Each number is 128 + 24 x the weight over its row's rms, rounded and kept within 0 to 255. Layers, rows and columns count from 0. Numbers have three digits each. The size before them is the row's rms in percent of the matrix's.

# layer 3 MLP gate, 320x128, rms 0.309, rows 184-255, columns 0-63
107:159109146127115116147132121134115141132082111154165098105154136114126104129103126129112114152116125104136094134120110133146087113131124131134125100142157116127156130139162093128086164166100182
096:142112138121093120091127139120162096167155136142153159135109100071082166100142124136146139113126135127075102177115070143097131107147157161116111132147158157103103086109117095155147097109111139
107:110101136146107157130104104148101138147168122099107137099124112138155101142116151130107132103161141111131139157092124102128134097145177163126122125150152154118137141133143164144155150134169120
097:084131157111153131133170114086103139122078113062112164150101109145121177144100124118172115063108101103132127160168131124128087108145144148157099126140144126142113134111147062108145177099097120
096:150152153094090109124157083177147129135122160103194111121131109135142119148114133053118130130154159118121123090124172123092115175132100131166115109088181146127127153115097120117115162101114098
102:093135128130090158138129124165128130136105127172136155138143133129137156132079143163131194155084166141134138114122113076136116110109163174140144101153114087121156139109108114172134124097138111
101:131087114102157120116118177090131118102147146144141166114092131119105132132069156125106139115116130121150120138140133131102098123172111112144172127145140153119097123140135119077112156124115140
100:144105096134120113127143136134136181126163145153123138119139107107103136122116097116157124124158120082138130101127121136145127126097132109089134096099133113144128152133100115122126121122120053
099:149141115119126151153132123141150124143140166117173121156072087139114119145064126134140140106152110155134113181126090142114157105165121170113139172089154169121128135125105130159138119106137177
096:153132115118109148129035102138121132112122122121102114139135155102130139129143130116138127178112156107150094149147124161105115162114133122151147140139096133142122137123166118103121129143154090
107:144099130111115084121137101139101137111087091157102110105167096156119103111122149132128138129119149158141132109142139153142117150180141146138131110122167147154170082126143099115165118088098110
107:108087171128104122117148146127177124128085148127148115086101154081079094099126160136164120129155114124113095105160125192126120131121125093114149086123078145125129096102094136146144118156122102
096:131109116130151123107140102113105167118097158141130134160100109119143145138096159119088148135106142077122111158147106133139092077133164107126110138151167111088150129087144099162141094112108121
098:142109125129159110169106110083111152122109124162161115087126165133101098148105129105101148170186132137121152116104122120097103091141100118140122139106145129168100112134137086122103103147118109
105:139105089183128173166159139153072143120131195103122156110087111109113121108135150137173102134162118118138084126129127110147131089125125171078107133139142074140171117138137120111172133144153118
091:117089129116130112082148099106167135108084143128117123093132110091131094133104151128106183128105114101092134113113154137113095131145118137107115091117126135106134174130139119130133160108135141
099:128110148079147137098145125111102127095089128136123136120080138153143118135128165106117108117136145164184148107144123123130127160123103124103118086125087127132126141159123100181113140112097106
097:130147102113118121141104133074123142130128153098116126118087094088093154106121119160146116146145080115130111099121098132122135098131097133123143116120132133131099119171115147131120174155115120
095:139131149111102106163107159171143148117144110148142103112101095130155118145125153128146122143150123122111142164093121128090137154198119156152114145142133085129150126116130146097160165151122136
098:140146113150153129159121159088109126193142139123111160124103156129129064126114172108143111171121113147124147168141107078124101152172154146115136147154146134130132077145131099118118134150112099
094:144096128114146138098138120113134114142160160163107161147129143146131090172145134109120121144173168145109135133138143098132151140086109098130191120107095123091135088147089101096134154095072116
097:146101136100148098172123127102136127135096115139106107121096177091155150089123122140131121136119089099117144108122123157124155151119088102092191079159164098132092136137140068146120120128126162
101:086125117126094141149140118164129139162124151110114149126114134188093131109136137159131113151080142153156109137116156135129099109155135106092096148125147120122109127138129096149130121126128143
103:129181132133149122152106090132156121163155139093123087131121156161115147119121114171124150180099143092122143125113129156111109128175130144142109138108125133135160121080141127154117117155129129
101:132142076153163128096150120156099148111142156146088139169149115144164137115160131118159111139096133170128175115143176075141118134128116107150135130127174124170097093111132108138121129109126165
105:138093162106128143109128093125156124125119103125135149150154084128095096148184127150122119146131119159092109186110116127099116134170103127135118113131108132120072173143134122152129134087139060
099:166143140123120147125132134117100135145150123142190129137125084103078138124151149139149151120125117094115092114182159139118120135106127159115141136105121134115145115163140153128144137164153147
093:108118107114105128164105057098130144165083164122105109145162146112113097146143164111140150141108098125125115088157191119130135148132071114126127154122100103136112144127102109142128130127100127
100:125105137138163107145130153135126132164128129117101158154137134115129142130128171127124103116128093126104117113148151151093113152141160138150141150130170115122080101107175136157172098142129128
100:142144131093141141137145155119166148159122131138103152153165127122120119139116131140090100111151098127132195186140153170111068133116111165139147152136159099120138144110105145148150136149173112
102:153139129117103115138078155097145132143116086108149122090090127156113144133112126130153130144153084100139068151137134111118136144111111141082172163129124113129115110140131123137093125170107150
091:096189151094142149172173128099102119101122117080155149161113153121116162119143145171116137155116158153126148134116136112161092095163126121144133146048132148111168116125143117112126126094098138
106:108118110139118104175102104109135136084146130132110106135153128151122100143116135141141142126108108130166103100118113086137107160154086077116162135166139147120140133149146171147143114088102160
096:121108146148141125141109148129136154122150131105125132102128136109097150093136118114167141128128134111109097152095054133146113072111131103123135097149113127118128093133115118126104144103175114
099:155138133103148154131148072128136154120144107154125148154134143153089126152152090130118129136126128100121138093105218092144126084160122132096179134153142108159148128125131109085084152128122142
103:145129136158121129093115130115113141139111136165160119094092095153102150095132113116132185163170145109129127125112123134139107100160130084125092172111129108129103136113118107157142166121097114
096:135120124101055134129159136110123117079124096124121142131147103136107131175092102109134122122150139101085114123147147153126133105145114075135115118111137152099125148129122112113108082124091113
118:137117161122111138141107098144113138153119092154130145143115123082186135085119169148096086135120132124116089128087149109168123113118134121140119115114111154067094121102113150126145157143164105
099:135107095131108137149128120118104088136130140174141151102168126179100155122099122112140139138107084113082124114115117095110121140142085144082130122104149116123139118117170158156148101114117151
099:136090117099096127123095132111114162149106113120141149144137135158126166119133149135121124109133141126067135126179109150120096155156171096138147118123124100129121133114128158106115081161101159
090:161127159130139105145158157152132108139090089155131150088148123130134114091121152109134140123135183104083186150150120132127145146150148135192140148120153128118112074125136161164167147157167166
108:124088128124135147109158152084145071117112106122108154128108122119119116118114127144136143142116105087100085118140134103169126125123113115140161148185105127142092126133095128130154148119118085
094:125091105126103117138151137098181136108144121090130128122127159143146080128154101106139160130168107092135129146138125119118090159120126095167161172144130139104130152110167104090113124153114145
100:120091128084160105127125140116138188085139127116154151104115140156122133107107138124114130088144066087110115122135130161128110098133110109123151171127143148101118163121100139137136160152090103
106:150142117116118147135147129154089093176154097110115086117118094113113157160109130097129097163088141109089153119168147141119096102137134113089184124171162124146156160114102113123101128135133103
098:158138148144110115154135137075134146102095114126103098136121124093147119093121138132137067085143101142126113128109148109114127094120139146108131090100120137105132106145094124104119139150105075
103:116128086107147119128120136090144132134151123165197143184107107117085124091158147150142134126146121110137120147138149121148116110125094166126082133136180122138148141131122120082152146162136125
111:122160150089183107171077119133079122127122125103114121062102118103175121117111097113138080121118170130122131110131091126127134128127098124149157166163123108121145156150148172135125100107160131
101:134133098155125163110147104134104143121121123104083154093116124140169126099167135105079137113145139141105149108139123100124131161145127133138137078150124130103153114107068161143136122116137112
096:140153142103093148084096175124097142191113137131115132159146150101126101099138140100152132106154144127132138146113134146111120154132122100175099130105159095119107091146075134115126131158154125
094:113125132118112112133113102144119145140116192114100123126133105116114141134119097165142133121140174120124108137145121188146090110126119156111164135105124144094118095157122178147129101153164139
096:104114157090091071124128097104126146151154139140129086106095106112142101155105143152129107122088150155118143108150117166117147142119120131136157116096163111097119179113162116145106121139128094
094:082135128143116161128128145153121100182118119112162165152112135136137152103125139132105168134152124061094106107125135121153087152094097132146187133158109102149135136148126147140120170127126119
093:119098130159103066137126172100134101131173127147113087112161112155145142116160129129187123158126108139128143163149096144142167137139169155140117153134123129156083166148166089122124130117104146
099:109125129157125148105116118131099127122107143099080120130090082132134133150130133117129092110133148103134127128110151143119089157136114120092127148100132126158148111141178141137116119154111081
096:147088117120137108134136149147139101136086165148167131146109137086150114152106122146116100170155108122087105113150132103111107124160094127121159151131101162134091110122106109131121144160132157
101:086153171114156131176109123126120144147068112109104086123106157148137135171140097152143137148117167110119113142120136100137142117129124144162103139117149107188160119140145137132144112136072154
102:111109147137149155085116158135133202115121130153135099145120135116141110121153139114119123157141144149144122112147107111090145143148092138126146128142111151098108170092146154154093139159160155
090:131120122139097125094142149131108120168126108147088114120075130146117106120157158119094084111120115094113152113115136112133094123148141098108119112079162149123147149090100135164153158171126156
094:105109107144148137121145158113115112151135105127132179165107104144125152142142118139130144101147132113112157129159114114116127117122153162148085147156098147136119125121141121115116099136150141
101:117128143163114140149127095114121162131128163118111126120103108141094126132128133129137120110134130138145139135143123157143135112097157159172103179131167134103124144112122073164147125176133118
096:097100138123128131143107146121144142135109105127140103094143119102147111130141099150137103133116115125109139113073100110127103073104129111072084182134110150104121141107122125131093122163123145
090:119170122112112154155118124127097125166081143123132143105138128150149076140104169119124115173125114161155154141141145083139148129116117109099133146125096117135121129095169153140114125134175136
103:126141084172097076102132098101115188117132106049139159121141082147115123141117150140118165116102156122132140121120141138105123122155138135167148129100138110125148152129127133088106109155088107
097:096151145100138150147124141135136129087127125130118122108095135122137093136099107128144128120144120120117154131174095102157114121118130152098173160145111126110117124155148104127125062111114130
099:128106137173117083110101072170159135162136148156149127128098067150152107174136116108098075159137136135130104128136129089083112153140125080119138165126138119110133177146142158149131155149119158
094:092170155134147152149103094160126140162129088135138181155118115113104143142111101089123117135111105108130117137178154199133091128148093141157162152130165143134138095117127113154105133151115073
113:145119121118142155142083122139129135097108103090122124135098131121118148182127135123134120153133099086149148125140122124125087095091138102069136160128117124132133157091139137136156180108106128
099:105163139151156162128150136124132114152098174109115129149117120124133116107131181161113096154130136116129108121110119095121085090183096126145088130117148101108111127110099139132151110122126180
102:160111140129071132140151124149106069146075122110136130086137103111168091162136143104110133148108125137137125173192131166127130131127115087164091136107141074145127112138151130112144151128121090
093:125148125147152110120101156107121145149141151099129089129083078108141118120138137139117164090125111127145139093151129098157115163147142149117159165095117127118126136100090117100165157137122144
098:124142139129118109143130113117124154139130107126163080116120141111147104161132115161131128155189087127157154103086105147140089114143109164100094136100126146116163108091135099137125115103095165
# layer 3 MLP up, 320x128, rms 0.316, rows 184-254, columns 0-63
109:110151078088146121119151114144138075090142149152084174148131142151147120070121143130112107139154125171132139142126105108162121110150153169141083125140111134155102103136127124140155092116173106
098:127127123158133102129162104120125129134108134103099157095133153128093104146146115088115088088097138121109094133184115137083141177158146150154098137121133160096106126141123136127089117187193143
105:117111157116123183116145157130141139152105132144111117119144114155131123097114133119120099135106106142119120067141097118099108127147134127122138132179143119133123132161165140203143139110152133
095:117107162137144166165142128115089178099075108117114115116149132141159108142119122096143132104081167093118142132099145120102103126133092129123112156113136108121126124169158154174119126093119138
094:100150097124107114131138146123137125159138140169120087141159106073126134094148123117136086102206182172111163149121134149142113141093125129135135102158147123145138122111158123129120116160143106
094:142143166098111135171162141164139136143111120163165138148113167130124144130117166123095125129122104122127135149131101107118096145121118099165101132111151110117104127149100121115154156130110125
101:126108137151074172098104158107111153130146119132135096151136191162136134173125166115091110147152158112125124153126106127140158112133164111117154118126101075113090150094133152104137118113115163
102:112113081139113149140166104128132142116142166121108148118117131106121141116126101138120178095135122130147147125111135090115148140102157122095120112137085133179108113127136178127169097106139126
096:165121137143113125146129124122159116113183114109109125108150106118074084130147126154157080176085138127091128129121105158187109137124118133133095124144101120067125136115134118136120114114127124
096:150118111091169122110126136106139136161094089088108148180147140117169146118159184133118168113106111095130125140110147149145152133099147166145177195119141092132096198137129096137115096124126148
102:143067120143104125132101165160156137139119158114095145134108145126127118135114150083103122124140135138137111128127070105146150141139094104178099118133127174151162136097131154150093158150081144
114:121140110112146112126111114132150151110098119141141123185120154132100130120152105151146117106113161098161158177137094149093130124096114111092118132115130136115098088137129088101098141129112124
095:085097127134121107108116115133155143122097113094112171097119144148116154072125156151167125108100149130076138129135128132120104114120154119120119137149101125100092099119140116127086156160074169
096:117125159136152081117156109071103144110101074101141138112129129144138145085159175126145107108120092090111118130136090176120121136142126080143127130112098160145123131165113124138087116143111129
101:125134105099162068101142092127165087123135085120131090100148157077139142105146165131088135095096074134118150142152120125125115128153160151159138129139133153139120109152127110096082123110115145
099:139118126153138124135130139097153162126114109112149114124119110091120121127115105133103158150103101139128126157145130118125128147107127135158121152130166129137163110144153153141134136176150074
100:149095131116127169098096101144152099142143120141135135121170119106078133130123096147116126105073140089114136182161140087138109122101119098091138139122127135132126138120157131087128116112136157
097:132118118135097104112101143177122137159104127139155102162143114134128133145160147111130128125107147088209149118157153115143121151151157086148111129112118151083126145149116141116111150132124122
099:165102145118143088159123116159158135110131193136113168113109102109139160130174151118143155111170108134093131173138102121118147119149162168117109142137087108156125093129092161105109133112115145
094:146121140120110116134153110126092113142125171118157136144115113162144124139142152149155109088137110125134102113137118161145103130143102154119131161167128184158118165111112132127118145132100106
101:144096104140126095161137107164098102147108107154110124143119096171101128124063106147139115111110110191128101132122148131115179107138133119110186143131116100128131128130099127148129121105093085
098:127182163106116184100137136129140104167154099134100129150130118190077139157136116146109140149156139147161123117139118095125118103140165100109116155120116156148136113086066096153133131113141121
104:155092108140115128111118122113120108164104142148115087104125090135137125148129140113130139121111131196117146115094150113166165124164120134080147190125137133173126151154128108113095161114096124
099:145138145114121122121117122170097162108126130132118159133118124111146131111144142162180134111103094126088138145118151142120142103170157128164140127124147105145088084153188121156096117192150146
103:128131100129101130168126117126147088131120134157110150111125115112094139156078131110120128166143104083090101108166127151132112150120146143126093126129129139105153141131154174161156116121151143
101:117106101161123114065120140136144103146071131171135084120101122154098113154134155128103134162127133113114116156145119134132108129147152100170106137139103104123080152158130095152153150111107123
103:127120111144161204165102123117115127101094140114149127107142150129091130094150127088119143092097099128120179112114121135115110164115147144134105127138143096093113128116160115088153155092083125
092:154117109112155117141150107146118095094149143150155173175119149118170151149132120143153108116109149150123156141150132149131141086099136126122135147109147092146089078094118111124158122111171091
111:082133145103129107185155085116176138094121110079166187111122120123118109114104120151085124164095134153129120099156162123132126111151140141125106123166091148131153136147145143103119146089098129
095:108133153150132086155127125166130176121143116114130139138094124085125113111143116112165129168111114131165139116113115154121122130142115103095116143121119189151147152129078125131165122115096171
101:164093139137153112109125178159138128118122091120136094112070111137133124153173151101125110134138111103138110136130120144172135185101166126139121158170108125131086104132134140112111108147110122
099:098136112193099143130104169119137142143142140142139111103126138178122118132147133103154128096119165083137143151165076099125136119100137096152132101156115110107096162114124131114174132133137080
106:139116100137151140136120181134122129073143102132114139154121121138097148105142122129158140152112090130136149185165141121121136110115130138132120176136151124097090146113141143097113126114139165
098:141172121092156153108135135125168147116095155130112125133120130134172127114154097133086150115103172095113097142126154121143093111124108142148157098142148136098161140109116110126154155146104188
092:117150060137147127080119073132107123150116145146186136120158165158115123114144096109134108126160111140112094145156167138100163111120103147087137143143147129133152163125115113125132091153105120
100:176121152123130148122099108116097153121191129112111172111112147145118136122096133097162163108141122121148117142132086138113132166149111130106130117132122145131113113114129162166110162126115087
107:150142147085115105119183123154139085163135135115142144109126147075085127106102108164129155121138078153096121150156128139109142128154135131098096118129115148092141138163126133061160099127110089
104:147157120145143112117129101159134139141081093138117121123122131093146112136111110111155134086154161149166155107129118109123144144100096125169101099153066128172175109139116152147149130123132082
090:158158121152135135158132119094141078192134141119111148136129115105111108090124135119130072167155141106120085080115129176122121151081127164114115146124131150145102131180141122144128132162170112
088:137161102175112150158134111116115124156138126125142127151113151129126113123139101151129167123093174114156135141147124151138096114184141161125119160174104088084177140169125128113110125129128168
103:140117142173138152185173159101091143162137146192124134119102154159122142125113122114143117108115148133132157107164120168171105141097120153204155129159157115124107142122129121135167147144129134
098:090184150139129113121108158173161118142148125085098117102118066119105123106109147151154167118115141096159099143108129203107118092172103148150106131142146171150127138145153143155094163160095112
094:077089138084111150119110131111072161119152174123124096160124108129121122153135129127089116103111147065146124069101130155116113115095084129108157127158119092089152130181160121149133105148159176
100:160112148157106128118098111146103157157151136115144121082132132139088100115137138131109154126128142113113125105089124128103134117104116081109147142122186082146107126116116151153127106145175115
100:107111142130146168116133118095136107126154113132106132108133159156112151156136119155080118163139138142099181123138166114120106119121143120117158104114151139133097138137135104112098116159127156
097:118156094126159091123161135075128143110135106146114152119114127120098175123162120147099068120108144151131127162124098111111162133140123153156122098134089149129152106144174141122098160117110151
102:108122119120129143098138138102118103121119117132137146136157113132155171142108115116112133169143090139121169113187183118093100158141114155146128128114128120116090129151145152126156097178115111
109:141134121153122174174128111166145147161124175093136125111123164137149086133099168143150109114116131131181084152131092140096156114125111118135116098119139143101147130109128160135100107100147112
100:160149205111108119114129135144099118136098136122153169138125177159105138151094141141132116145169080114094140146095113141165105137127113132127128139066110142161128102146139104136177136096135141
101:123145180132134185170153115137130123136127117171159122141156166083093130144189140153115142189132179103140131142137112148130150123102133135116120091107158116141104135175137155108149155113133100
108:121103134151088144124129109159162127115104112114101139143125145106102173135085146143142163131114128106122092171103134148096134131162113159154123111112101166112146089127132089126098125153093115
105:110134122136136101117125146097156160143115160112065167117145147128114125147108117086117091135107150147126103058136115119070150131127117123149090155117091104130137134160098159157115143089110154
104:148145148146133118122146155120123088167142130158140159167133139137104178122137115111125119179105122117127101087140145147152110109130122185133091096126118097155127155146123172144153123102118116
092:152147132125137130095166076157132158146098170169171185127107115138084158107086133160112109145172126105137084163115096136126136109091122153124089143164113104116121107138094140110135144149174157
102:145119152101139114167116121141098139150116099153141166139178100089123148130125111159125108160149148118133088139146073170148116155138105139128115122092131160093175137149109131151131158133107119
098:135126096107115116151168168107124122148141203120115133124159084148098106135142118109097114125108129143141125160118118121128124120142114171148110102149131143153129115113083107121119141142160079
104:150104129119129092141133104143135143137119118153126118116140101083123156097120119145144138116110136109113112095171145180170175173132122127157125150071111109161102117134131149109087106146163116
101:146111118138144139114132104156174135141173091120127133107111128144137115168108161151116137102131162104152103105136114091156121126190145105137126126132098138096116168114117124146141133098184112
098:168122146119120145102080155114144122147087120164097086137111175131125128128113121148142128144168080104149069146080163155134136132204098135157131120130109115103125085119122105121110126113113113
094:117120133133124115100139123081119144127121131127114095117134135098115130150149118133125114099104128090147167103130156169140149121110076113138111134179128134102129138197088144085138100128119146
099:149146100061070166063121118149147164137143119124156129118149139164115083133153123122114138129114173124118138109129141105133165159152116098142145104166149138130120141159149139123107129161145127
101:129123140128101144106092121096153160125152142166140123125149142076088158206144124102095189115123156127113141137172126125162148083140138117116117114166118089128133100162133134116131124122124145
091:152108080138101105110099118100109141077138163069121182108095131093122183125153115131134146135107138127134114082120110140089122112121137113153153111154115109154134154092150149109127144165111091
103:138124169119163124175122149140125152110131146139105107140116115129120156133117113142124114135132112098148104101145143058183163076118132184092111099138151149155129119095152148125153106114111131
094:101147134109108120103090089109122115114131088100109089155128117151131176129173135144144156147125123093143132084138127103084116105135112164096135100111141102124144161131129112086119153151124133
093:138082093117140143135186125111122106110124152164104134123130149169115131093120104131143120130148103138086114174139130160147147129151122133182103117136119114162109180122135145108111151126159153
096:121154103113088095168156117110115130125138137111127132152130103092116115105106085084102103091114111107110130112125154100144060088119113140108148107101154142128175128098106070136153147114133130
107:109118170142143099160105186153136114116090126108129116125135146130132088152103081149124175160105105111126088143132141166100119139164132136123087156078081138160118135131170164170108098130095095
094:186130107112088136175115118131122125129135117119129118146141136148099117141082126105171162075154095117174135120130126114153144135133122169111132069126144175122139130156113114111142158148137120
102:151123132149115126078096103140137145114076111144152122106111134143155147104126098100132147111084181113159131121130111158164117130089101141094125157153110150159120133138116168125126156108124163
099:189137102119086109160110135147160166140105134116126115134076080144134107110110116163146135123138126145154128111169107119106093129135135110125131153135102128139139118139102164132165149154154154
# layer 3 MLP down (transposed), 320x128, rms 0.305, rows 184-254, columns 0-63
107:140094115126134120161128115118129099117149112123166116133122106132160116097131124115134147102158146134139130126151086150127120144117166139059149106115124122146115109121097148178119106136169095
098:183141118118153093132113113106139146129149133162127173133118171106157128083119112123093121138150143112101104117097116149167073084126145124164137125141178131147157111091133126125143162116154135
096:152138096083114158118151131098138135118088126131101158172103131155122148179113129135164133182091118137142163122143134137054156106157137124171165112119095123109099144147110145112170120092137122
098:119112129175086110100125116106121097162099092110110136138141124158111089097117151130078169105129135123166170150105136180130134118133120137115080089123151115138136145095143064098102101115126112
102:102157106113114123134128151104142063117157121148171112139119108165122119102135097114121105123099122115110170145121167154131136094135166171085154172143109108173148146137169169108108095122133119
099:110113129140120147095184128107167116131085098136121114171144123116134151124147082106156136172144131094115115109090152125079134128114097132133115136159131179148140081174158123120142121133161124
104:120173133147119102155086100134146159105166116172132117124086133144177114165100115177151147166144136110104151140122112177107144118128136149111112129135156107153141111177088103145079136114086144
103:113096109155162124117095124120138143152132126109150091119094126099067136081127129150139093175104128118116137119152105125110116130120167129115114135127145136114167169144108155118133170124154149
096:134129144121091133120071147137145097136129140107169118168143090113122140125130110140168097098137069133143095108130108124136125136132145108117154157126155132126142143166152182091132123148126093
100:146093143138130104155115124116101173119145147154158072152118144125084110123129086149128114111134117105145141134145127134192129071121164109127129124093088128138126159095089097119149132171143131
109:119128132098128161100154163122141103107098153162147152149093129131101172109159120137143129100093154126076139127129156078128105149125106128149095111111090127076159136154130119154166113129148102
108:116173122125087120143132099146124142140138126140097152139127097154126174154173142131126148127142144142163117123129093143132084096119106136128140149098160128113123148155125104130130144145143081
099:167185124171135133133086084139106104116108106146142098151134136133151114171116168151127107115138120093114141110116134106134121118145175118143103153117135146135141113155110125124160100137108129
097:112154166133179160116115140105156097119133113126161135123122140160116123138139097129121132141187121147134155159093128119138167157134086133134150141143131167160119146100141143124108137090152125
097:157077151098107130138119164097117089150162157143123127179153098103093120088170127129140136153127113150093136160111130099096178146131139107131116113145127127147125161108103148111112088138120117
099:098119110139161081124124188168123150134108122078146112088140134124163102094129121097107170146094120124132136147164176132134083146145104127150164134112147136111078126125124127163153101154140121
106:158118113099106116139146125110126106135135139107119163139120137151152160150104101123133135136098186111079121148131114144098109104140130131158167134119123081115125148076107155104110130149103176
104:134141098109127091069116118086155141163122130149122135187110119140131104097126173101118150098110123126126106144112115102120162129138113144098131072109102107132103119141151122128102143123155117
101:133122160096191094130157131063159162119135096132127108111140132165147151142113115144152131142137127144140120114109123134176128124106175130168124144139102123112101156155115151120094166125135146
100:128161187179115101095156078130156103133101113056110131108055098132128131105097069160146126134089156115102151131117112133128144143122094141140130150151139110151101143155141117150119117118120138
103:115136106154073123139104138151117083115154168122118132115137137133118153124093142113152102140110075124123129109156172143122090116154088161146134145137173128096103100129135131118164109114112151
100:098130146147144127150174129095103137116156156167127143095104134123151130138143121135151125145114162111099133117117093107143120159080213120113108146116093153144173098106152103156102129180086100
098:154133083140128163134141147137119080150078088128132132128115166103142169077101108121115138135143105070137140135107120117129110149135165143168145159110127100126118141148106117145169130108080119
099:095129107137115113158129121161108129112124160106134105171122102141116089131172148146147083149119136116112115160174130111127096126139172135116162113145116113172095136142084124148154113104126135
100:134153116136121111145136174117125140125159102179134125168153118114108128084159147156116133101096154124111166120139118131139116119175172119132149162115176151127112143105143131165134106155125100
102:158130103155078165150129122134116124093139088156130114166134110083122102167149121126155099186081095138143147107121136098164105117148122139109130142135130145106115127143100111099169133110088138
095:116118115157099150137154131137167124125127096142146125158144119158133124083141129132145132108128105132156130121093088151145101104132120109173182144113133138126149138166119115181123116122166096
096:167144106149110125105093184185138115153132135142161160162129151104114150117147101148093094134148124121097160138133155148122108123112083148101107128086132143111131131095154120176135147148116122
107:128122147142115116171080097110117106152105159117111133111110139148095125174106167153087101169173133121156113120145091136170135145105127134134119130117164126097167107176126085122149172128135129
101:105125123133140134094121122119135139127114110132153121117119155091148157155120078086142099174100106164128095100125165146155144163073137108171149111060123122142117122147111146142161157099105154
100:114156083161107111126120111119128158126133185111141151121143149087117142160118135145124132115134125144176112097173091163144074147113140142152132133126188120143130120087159116117140149124120152
096:133147108120097152146122096132102121176096143123169107133153146124149083138142126131145162125141111118108127134102150098147134114139137144091153107144118147157121105155118149153132090167132135
099:141119117138150130145098148126139087135132156130143086117122114126117145123132146149145101155178180143124138138098089106160092145136122116133182146151120117154146125121137082145115112131131106
095:056133116089120155140125150122080140141096120125141124055150130116094118137130130141094121119099121109130134146143113123147106146084139112137150126136179129099137083107085109111092140134163120
098:085202126138142112140107132099138098115149105109132137137121136091138138123102134098146135118118089146170126115129097165143100100141107168158148132076131164129141170124141116111126102069117165
103:130143150121129141127139141144088153114086107124139132141161077147147080118132154132107116101128131119134114080152137117079185167146109123113092125140128132122117131146156119099116155145142163
094:144139105106106137113130128143165113110132144072152100157147101144135154074115104107123111081118118132152107143089104158149101141090132099153127115124115133130144153085105094142102151158126139
108:138166149174121143107122116102165110146140151124147097129182114131157097088129110145115148171135125119147097146161095182116133142147125099112172132108178115159115149115135148101165146102097140
102:137122148122150075115128111054085188123123119112172101174107201096115138102146135148102136131130112112139184119165111110152144149105103127142115123141135127118100125133150160178131140164109150
098:086118165111183124144121128116155109190119109108124145105146086105146084121123125110150126172127137116115184170113118149139113112114140127090133078116117120147106162124084104149147123150155111
110:092153113129122129129140117102141187125146118135146141137146137114168131128157121131127151164129105112135107132116172052117148187120130080169116113101154141119139140126110140147124118146120098
093:156134106133185137132112062124107126140117139125146080120124152092139145087152133127107122100107144137149114131142140110183113144100118139091119132152147136145118134117150124153149148100151127
095:114101112124150128150142153121130117088091121126099118130141131132136115115107163105123102129103159152172129116152094126128103156123143114158107073092073172095099097139159143147143107174097126
101:142151082098132115156151117152075133140134107147080101156153118109123123131147144158158138180147161112136118118131138123083158148090143152132118089096149108085147137141151115116139117120132127
097:132168146106120126086147106133192134127126099147133134098128166137123142157105117099154088099096135119175099103167151145144171157140128170094143132115151096084098097073142169118154113130168153
101:112120074139134151119126122082126141119129118121128113124124079100085074145116146095082117114149159115114139120172118117127161150114105111102148119111157096120137146158113173152141155089142118
098:132136159113123109138127112117102170151109133096124180119148085185164099121103159123132090143139111101113132155161070149133129165113116137141152095107136129135157134114184109102121115105132132
107:149121128134115124128186118153123158137133118136124128133157115131111096132113135092140097127137149124115122120123124113165123118126137136119145187151124135144076108126146200133167148145162119
104:098114106145097119100164133142115135138148096096180095116162117091150121147141135122156128078152094151130136120104159101181156143141106116140125101118137088170129122105154151160086108088140120
102:114089122099113140135117126134164126165107107142134101113078144159110074139159101146109138169097111091101143132167087139128123140118135120150180152097134104117135116156111151144147101124119126
102:130107161161110135171129144162177157096109129124124156128165131150163120146149166116105108172107119130155140124109115156163126135118088154154134083118141117095108161119134082142133111116146101
104:123140151117166128140139105144056116162136106134188162155132137085173129104122101128137140150155140109136154168096099163142148127102127118143155159130047115133157138113114124127109105149147155
099:126126161190136155181108133160127147161131143122133157140102143160160142154130126140118098112127149121089119118104095154090120153147142140173148126108130148107132108152117107100114154101141141
093:097154127164187163133132131135102143125115117147101108108119101123121112141088137130119135098147081121057158107145125161140117122176108153088109099139161105148126153143152131135096157145120150
101:174170157111099106097157122139115102123094093089164112132134056127106141126145121105192145105153120134129126075147131134138122163179141154111153148100131148081126156145138137091138134140110160
098:126168130118166104070121147135142102177099124134162144130165117099136150167108114111115071138166121128123127125096121136109149136151130115134178127119107096115083133137113151160118123118107134
103:126133166134089093105136150130130098106109134117077116136118168124128167133141094143134131102134151138103145131125102125139136124120125147098097170154126083120080157135135121094067092122146124
099:114124127130103091130112139099141094152172116134141125128137129139094079093134096083156114107107122123101170144112125113145109168149134106089131118113126153141171129096149163159110112152133139
097:180129156160147123119135147158137108120134123127105174124117152138121159148098088159130131123154103138150092166115112145109150145124083190131137104113136125138136152157152146136131096114156133
095:108122106112122108120145110144140148114128112146109130156129136117151095139163150092158151153151110123147097149082147093156114144128074128141092126066155108153138150163129118130098129183128123
102:122120130165077136139184196145101081113123139161115147094152158108137098112117130125095131115139127120131114128109105159160090118162134136161124108108175120167101130144133111096086123153111125
096:171130153077165166133112176147092139147159136111139125137130112121064118080131133075106099160153116112138090145087159152157110142160153129130122146154133109128165140141127116136117111119099119
098:113093103147104125106170117134170132142125067143125130128165111107164114111143119122131117155105132112142131125122131130151134138123094120140068134144113065154138156120171146134163169152079159
106:131158116088145131121109119134154121117165141070137115139145133105162124128111166153111153109140114135125128149148114092105106086096132156134151094126128151110115092134107151178130113145122147
095:127101098167107112112165167099126132144119142169125125135152130153127124131158121142149158127148124128158162149161093139161116126108116129129155100123153103126122150146108067158109082130124095
101:108113106126121117144139142142102141080115136132118124136056119093089115154127150146142114128121094177108140117132102153154123185105149147120132111114177095137112133125135093128113140140144134
096:103096126150133151108074087146128133104142116128149135145121153139140151116112142118106150158143113110131138112102137161126138142141084170128111128124168140136121131145097147091146129114140084
106:157093143100103131147198096093115112112124138159144125144134102115153114157113084114128122108107136087150143159094165154144129138161154150125121145132143099101147110081169115141152153119122163
099:150126122103177148140157098112149119156149148169154132128087133096147147096133129074136159116116156136134137109132068153165138102158137157112084126075154130137125130132110100115117133140121128
098:143134145101180156148188134148094107151170124101114112128130095165115107129124139168121092162182133136156113161124127180122173131127121139091188119092118082116135150133141122124089094117117141
096:148113081139150147111085114138153137142136119080159115165136110131084157056109113163116125131121102125163083105150125143124161123166104132148112158118102153140119155126139103127139140138156153